Weights of a small transformer language model.
Size: 25 layers, width 64, 2 heads of 32, MLP 256 squared leaky ReLU, vocabulary 1830.
Architecture: RMSNorm before each block, rotary positions, biases, untied embeddings, shifted keys, gated attention, value residuals, skips across layers, capped logits.
Training: a variant of Adam for these matrices, 119M tokens, 7233 steps.
Each number is 128 + 24 x the weight over its row's rms, rounded and kept within 0 to 255. Layers, rows and columns count from 0. Numbers have three digits each. The size before them is the row's rms in percent of the matrix's.

# layer 7 MLP up, 256x64, rms 0.181, rows 52-147, columns 32-63
091:108112103120123138133146117146117133138069148139152101109093140107126096080157147132125136111129
092:146121133131142133113117115106155167119130109124089164168109115123133155124126104048121122162122
102:138098138143141113125136177131142120113133127167164153125137104130126090152148107108131115184168
100:140165130137121177129098119166178084109133142127157101073117126078149110121156118141153133096096
087:165131140093132098131120133135164102100130115097171088137145148135127130111114131133100155111157
093:150095118173095131165106123153126098125114138165127120112149080114066113109134115135140136131159
107:134155143131175172171140092121137136137153152118143141154172116155130114137116141086149105157164
110:137110136150140107144109122120158164098171121146124183123103135158099111114109136054143123163096
091:108106146107123087154149151148085101094112164123145120101137137099115148181096126089127100103127
100:137113175140093083157128084112087120129136082141143081155138149169126112122128124139142139179153
096:148123169097134119118111179158116146076121140100120141122142132101161110131127119157144110168104
100:149134138105074099116143123153137109116146087157119134106134145134087148154143102091155116158145
111:132132119118129097124146139168149127161145179105151138139137138121105124143159110099162077161128
096:135091117113169125083126137165135166103135143118100104099158148096139161181125115133144114119150
106:119152122144161102169123098157106123134102117116150073170132118125137149137159123126082133105107
104:170147157136113172161129097118157142175142153136121111159175129158138097130159106108086156162150
094:115113112152108139095113153129127106130119163100093111099162063114100187174143086142117139089115
104:153144149107134135090110128124098141108159130123133109172102121097103103143104146105144155133098
096:112108158138160147097118077131126146120164142144163162097139098127126166122110138128165109135126
098:134138140102126124155154141120115100137082132107092125094168151115134135139154146139146164188128
097:114086113134091108153073118132103133141132107106128136119145136127095140081127113104159120111114
099:140125128133135136133093131162131129107123119137119126103085123065139090157161156095132181109071
102:126107111104149127183134145169104081101133098119115137178117134195107143074137114113132152149131
106:177173163130139139137084145161125116171138157125137123134155163109118119162139131143161121131156
098:154090125174155105150142150142179100111142126113145134128113130146098125121162066139107112144148
096:145134113125128140136137133086141122143158132125096135135137138104095153109100118190102102172140
115:122102134139110100095143141144126094151123130103135151167142167126113116129124098125174171148091
098:116111109104130130110110134161106113153109121096101130100141126117181137121143113152148130151169
122:126096156137128092100122134113158104123117183121158138156080092168134177110140113096116103159139
106:119130148143101113151150128126132091152146125105168154133121147137125113157109115105159139166143
097:144172106146059104102151113116150134124107121150187172128127096115119126120166142129117129102132
111:131168167123174135109103126155127103091119114124135148174099152132161137128163138097149130182119
108:146118113071137125175121126098148113138136158122157103107169130125110102099118098137148156137155
093:190110137166163138132116121092157124100128136133161167126158109130123151127142130137107114093114
094:145083172142143139168146092117112145118126131134114104129119169174175127097127141149102096105072
116:123153148161119098121074121084140145144094132093145123099103082118163162143149126139156111130101
106:121113134130149101130165101139145129152113186121124123112162134153101128121103075109097132122140
100:109110138110096114114130110179148138122132171105102111165128134151122148094103149137114104144087
102:119128136131132137134125073129137153163122104121135146106174111092162145091098168148138117125098
095:120118091154112131120113123160177120125115141143134137126129151091113121128102108155094155138057
105:095155094105126152138116077124109126141125138134113111100138095130112153118118134132177129105112
101:135088127121111176164088151154135098132132114111104142079117155127146158154155121127136138117101
103:124147133123107103145132116116126098114169146092084140102113147159096164156144106114158109109106
102:154194110122139159152128131131136094123133143154144071099133151116156118135117103153180113154115
094:114100142147141125157091167108145092113095150143120110122152119151120156082159106126115165160122
084:170102146142134145139149134157181132157113119101128122143116158127118159145140121140141119137096
104:177130095118141154152143131144146138107048138081140163141122119093133162147150145172129115106133
104:150136138156143189093158145113107125094117117116124150154104108104118147095145137147146093182104
095:137119146105133160131153120126133134114085133116148106090106084108094170145184133130144098112105
108:141116123149059116119098120142174107097116140144130118160128110101112126099124131092078140144147
086:095121079103163127127115097100184131118123138115122125146138151111151114136125159101152069135117
101:139117127164107114164125128111158103151155144138138126160121091143091101133155099094107098163129
099:158142127123143151151139115157164136157119122068090136150135129142128136104082103111121132117135
098:156116135070126158156133128115088144129149188127103145125153131144125122137102157120155123151171
106:158135161161172157159114163127131130129129163097153129140115112136130131125132162135165164101129
090:084119125137129121112139145137132130126057122118147152119115081121184117109127144149128144111161
095:111112100123126112133175154127148108158125108149131149167150107132070133141118140107086118127142
095:101149146125133131134108109078139152096091125152128093146154086120113136125102138076150139153133
098:126115134064100125115146144134173149124137152157149160112105162130127141139150163102156111117074
107:164169091152141146132092117112162141125149129097095172140125123086110153176130146129140153125151
114:152094123084093129087116120170117122129143142101162103178185146121100121139124089104135125163141
104:168128118146123132124112107103149120109123164148100151118163141127143110132154118120110113161110
112:135159138130116138117119084143126080107145122150102099130135116139140181162115144097149114183114
107:141139101134132130167156130171115116168151149140142162149169098113127111128150162103147161112111
099:116133127100097081100107156127158096128145118163163137118160102133090140147145095117119139136157
103:169168141126089113103103066122156094120133145085170116111174112093143114131138124141104138103148
113:112169118136161122168141133137148153123140128123136178127110157137162140163167152128121138120087
106:117137089133131072135123117166180111120141075100090125123145120147098119118166143117114140112098
094:127128115117134156139123180124164154126121146169109161126171097126144175168160100131100132099103
079:117130138114130106127155145089144161109117102123089134077141105142150101133140127095147110129140
106:132139133100118134134161120134120129138100082089128106138169133146098121115112096168114122150135
107:135170164144145128131130132136130122070153162163171118113112117133116137149139119143115063106125
097:144180158121149152142097132145103107129145135158110168115104162175170161134144114148146156157150
102:117116147156152135116110132128181171120093122146174108137151142141135133143127074134114100113131
111:134135153128149133151102134157145099122114120105149146083082081127125113126115150106133152100111
113:098135133076157150141118117165115151102120149118115136120127134097109130118111149156093154150159
084:133130148114123140153117111147161112106162121135113093077169125174101112153091155094133145114128
101:184119124140160165164137132113179127137159110118138119101091155158131159132096146137136128158155
092:094133121093130133132114137110135147145139118098169119129116164118104156121138107114194158187148
106:161142107116142138135111128124151107122145126100135095155122099091118121119102098144170086161146
086:166092133122140094142122149132109100159137130091138162101093109156103146176126150071136114126105
090:120086120123142066086125130152124125139106155099130153129178113161157130130131107125120083142157
102:119134152132109151100113118169140091099126166106118151164096127110134137098138103128114137144094
108:138140121084067161136119146138138116128145127112073153141118115131102112132115165110151118118132
080:091090140123152121144117154130151130149078128156092130098124111100140109138143135093160054119123
112:115112114131105127158147109132087133111116122132068142126156121122150103123123136184170118149129
103:106128137132156110169125167089125113136104140139145125149158083136138166159131133107097113135106
087:120120095085139112136162129157078107135093123107122111146159164138111138157108086100126146125089
120:152175097107126128157155141111098083105143119160141163114120143141141150129086156125160121137163
087:117141121162088089121081109180154133114141160116150114117116112145104106096158098102123136126097
099:144117100140110144139138116101119113153124115133168141059104114097071109125094094110131107124120
106:142139144103136158111145094140180148132119101108106096091150148161103127111102141105157142156147
112:120083126117155159127085129108098135141136121162119145137155108079111130108086087083105134137145
108:156138137136120147140107131139139114145119141126114127084100102094173146146090118128146124088098
107:082092078100129131102121120166111149153132116096126136117152141111145093113106132120137120118136
101:107126116096141107140121158115143113113127140085168145157106120128131153134132110067109135082130
# layer 7 MLP down (transposed), 256x64, rms 0.162, rows 52-147, columns 32-63
095:121150155125108109094129134129097132126150116105090111114158145124120125118099126135092112085127
093:161081126121208148129179105124099115106128106109158147146094143116163144140144111156134158129125
101:147121120123136127079066135117168118140124108131148158142109133168111132143090127153140094115178
102:126110141086128134164120178122146144103093169086139101119128127111122107123151113126098138130131
094:098139134116134128156122184123129126110134125124133135121089108114137131088111174160144109139085
099:110169128186148129075154145096143128155140096132096131106117112127128110131134158097147152155141
102:160125172105120139137124117134078149149100157108147135143129161139117120070095136140106137136108
107:190102153105145100133175122140104123156123136089125110118112137121152150136144143150093133145135
092:092094131104105165179118145156149136111111145104119151139112105110130133116154123093106070151080
101:112162114080126160125119139124160142134114164121128139114137128075119141147096204095105116112128
096:087146082142138144102140112097112162122105117147155105122108161098119114120188151099125141159139
102:155123156157122163112159090115153142125112099131115114133144121131117151178096131150121095101113
108:093117104121117132109106123092137110104091084101156133109147165177126113130120144124173169134131
097:119136104146099132091104141095107096163110120137105082127135150149180112092105144136110130095168
111:135144120056143115134149105115117090151134121131125147073148161090116120160112110135131157125145
104:111111122141139127134150127087122133069125109113123191102131113090120115137109099140150099123064
098:140159149129151149098115146108144111125119184133142125147156109134130170101127131116179110112140
104:094105119172094164107121115085163098134156091127122136079162087096103156167126118108131148153098
104:115130182136096123129091074137136097168106151133168086111119139139138143123134108126140116114140
096:113115126139154130146128099148139130126121147120129107179093126139111114103137084104184114125164
101:162123155134090147118175139147095117106114111142123100174115103115150108088152109113128117154098
100:099107106148138140121105163103146156134128130118099096153151168086122175147134115149083159150141
104:132154124143163153107120140126135144111127153114154106173102131099130114166154116101148093131161
100:114093171086090133141110125137134152117156174136123147131131114138139111124108109108132127154141
100:171129140157142136096167156138131184107143132100094124103153075144135135131104143133163138148128
094:131114152091124088123114131119097133136159080106142128132137115115074186108094129178106119171078
113:120103149166117125158122114159142117101129106121150108118117135114083150145158140114115090126146
103:166109093072108122166124110132083147109140130135097147139171108155142115141133127131090140126111
112:117149119111087109137131058098140130090138161132089123115142200157121151144115107143168142111142
105:149168104109120122106117153136159112112092107139136120139125120160118113149147154121120147106096
094:078151154116128141102116160106129098169127144127105076113129084133123139155140143133110158198123
107:140129100141167160124171093134125088110144128120122105089126101143139125159096091151143126167109
105:125106130118158141122196144121121105121133140137132140138161132123154076167141102162151123141130
094:141127145151153131142146097131142111126176151126172113139132088166166116128118128108182136136151
098:142144123123145112106120161149179149143152107149130173132144122153086153138139148139128143119173
109:102160079146121135192096138112119113082113126132152149109126115113162140120144149079154143132138
101:101118137105127139112151144102146122132131111112101110097100097126100131121072107160175176148145
104:152105073156142102067191105139154105082137134151119096100112122123100158109122113111112152161144
101:132130114073105146102097109124143161095119142117134139110149094123147115132128185108193069133152
099:141176126076126144168100121133099126124148131117116104108104127151108092162119075094095123138120
103:136144171102100149069157095114133121110124117112114141105060127147158170155129133162136090116117
109:123103096134108150131127181130156138093140169105127144118149154102132155115130106126127126105111
101:145128141141077109127156118143126096109119137090115143136151146114128151121141114099183125157145
102:117160091126140120110140079147097121141124129088095146112109143101152153080135147119115104160153
094:131131104127159156111137168123139141164102118168156110138061133148123165146125157124119141104138
092:134125171084086142155095153123146109130080147133143129148100171164107101107133106120120094111122
106:141132086095129139100143112089112111147099142149153131139110123114120144147121190147153119130172
103:122149071131139134126153164159119141122127133117120123106116149124114095124152099126126145132149
092:140193096110106106130138138136086144124132126125129134131129142121106080129129176117151138116079
097:160123148126123157130176124111111124164121144127147147198149164148112101125149156071143181184120
093:103126123105133129068091154141134119152109133121106174156131110165144106170125123153140133157170
099:137118115113157154100104127127085136128136138117128126137148153140145114100090167159135134089113
100:155125151160171159149156164139166105100125100158120141147090109146098123162082095148152123142122
104:123117124130128129119146160129128114134084123140134081121174109159114105124113114127091131139105
104:132080111118091159159129111081141137117128134121121096120144130112116098154084094116155132139116
090:139124122095156138116157147142149140143144154124107145103113115087117148160150106085139158164130
099:103116112137185138089186158120141148103142149103111128160129126114108135110155171088144104163126
095:127106131146111112166148175122131120118113173124097129156155127154161166124112124131156121162095
104:132125130127100086181129122133160130138140120079106114149125181125095152155125162125122157146164
105:082103122109139153099120161116161148178141108135129112119136182107151144145091132137109157147109
105:107133150089127126113113170118107115157129146122118100115119081098124122139092099130062133093158
102:136100112116125152154117140092143122123137104129150128102131155149185136134108120124111153150118
113:165134147161126138081167081163105126087129113140138128128140116142148109137145123143120130126120
105:137086088143126154133120123119136128108119129115140098102084135142112111161117174093123115148121
099:159103135111109131119107115146103164169096140137133143140111115120082155159115114127167108147117
104:136138118097152132148116159127116128140132179117164127124126165183156093115111094149098120151127
105:134188131145178072095099104085088134176150138151104121129139118115129165110085138127142157109153
109:093091120107155085149137116111091128160117097109114121121097134115114131089135158118121103084133
095:132168156102157139116118139098107165122113172097135120151095134118151118128087136125163110076123
083:135154127132132084099120096193103108149158167122126133140104081115075152165141108150142148137128
105:139108153093116120166118126134102121116109159129164098110120185095113136104161130151166110157166
106:121102155113126150138156093167128099084138095129115134127124110090118125110163115089094114116171
095:149155120141140102163071158122121149099139101128119173122105104175129125092162132131145123157142
102:163141135130098128103163147123119129141106180095101101129163096106122145137105128102107085151152
108:113100133123165139079151193064121140107119156108137130127143149128122142140139096128085124156124
111:124103117163144115086088139161123139139122149096114090118111133133108138177101130136119164114149
092:115110183150173142129116142111127139136147114123116119110125172101091138176154138114156146137143
102:120130142121118127125132117154127152151133151099178112132164121162086091100127135145155163144115
094:132091154127161109129125143136087113080119116120118135114098129122151103151120169110128126142134
102:144165117121126142089119156105083103117150124127090093122147141133130128135146150119121147120148
094:121126154132116091081125141160090107119076104125124113124150128139104155122150140109142168148074
096:142111143109086102096119135153115113130105139129149119141082152096131139098128148162151081105134
103:136104146104132119083168089117143101093149143103141082126102149162142104110151135119105123137143
100:073138131109142127097129146136139098149105129061134103132112166100127147162125116137142141145147
082:129125115130104143096091134133122098135120152104106158119120093063165137095164125137085103120122
106:189150136141121088145148159130121103111165150128117150160124081135156127127109122119112123129138
105:145137112141115113086150111126128122131120148154126131128139193131167124123122136107076177106152
090:163114128120137142137107112160150128124115120113142142128098088086146086125133141133076082145164
116:148108100136125163157151094154134134132096147118133172115128161125134153147125108136125122133142
095:127127162101125098140158118135152098117130112106176076132116110112091117109141161126100162139131
100:146150086140128123159108102124081099094148064152136134095126099131119128141117139114118113143131
106:115108131151198135110107155113128121156140134139121137140116170141126082165134124158150162140136
110:080167104167161137113126159112087129131111117131125130143156144162095144125142131148085095122097
109:118141147127130164095124138110154125090155117130150178101107084117072095148134119113134129144114
103:124109141140098134116080105123097144116120166154111089144147125140151143123137122118122108146093
103:124094142124119092141144205118099128157125135132147143149147132100167140118118162133109133136164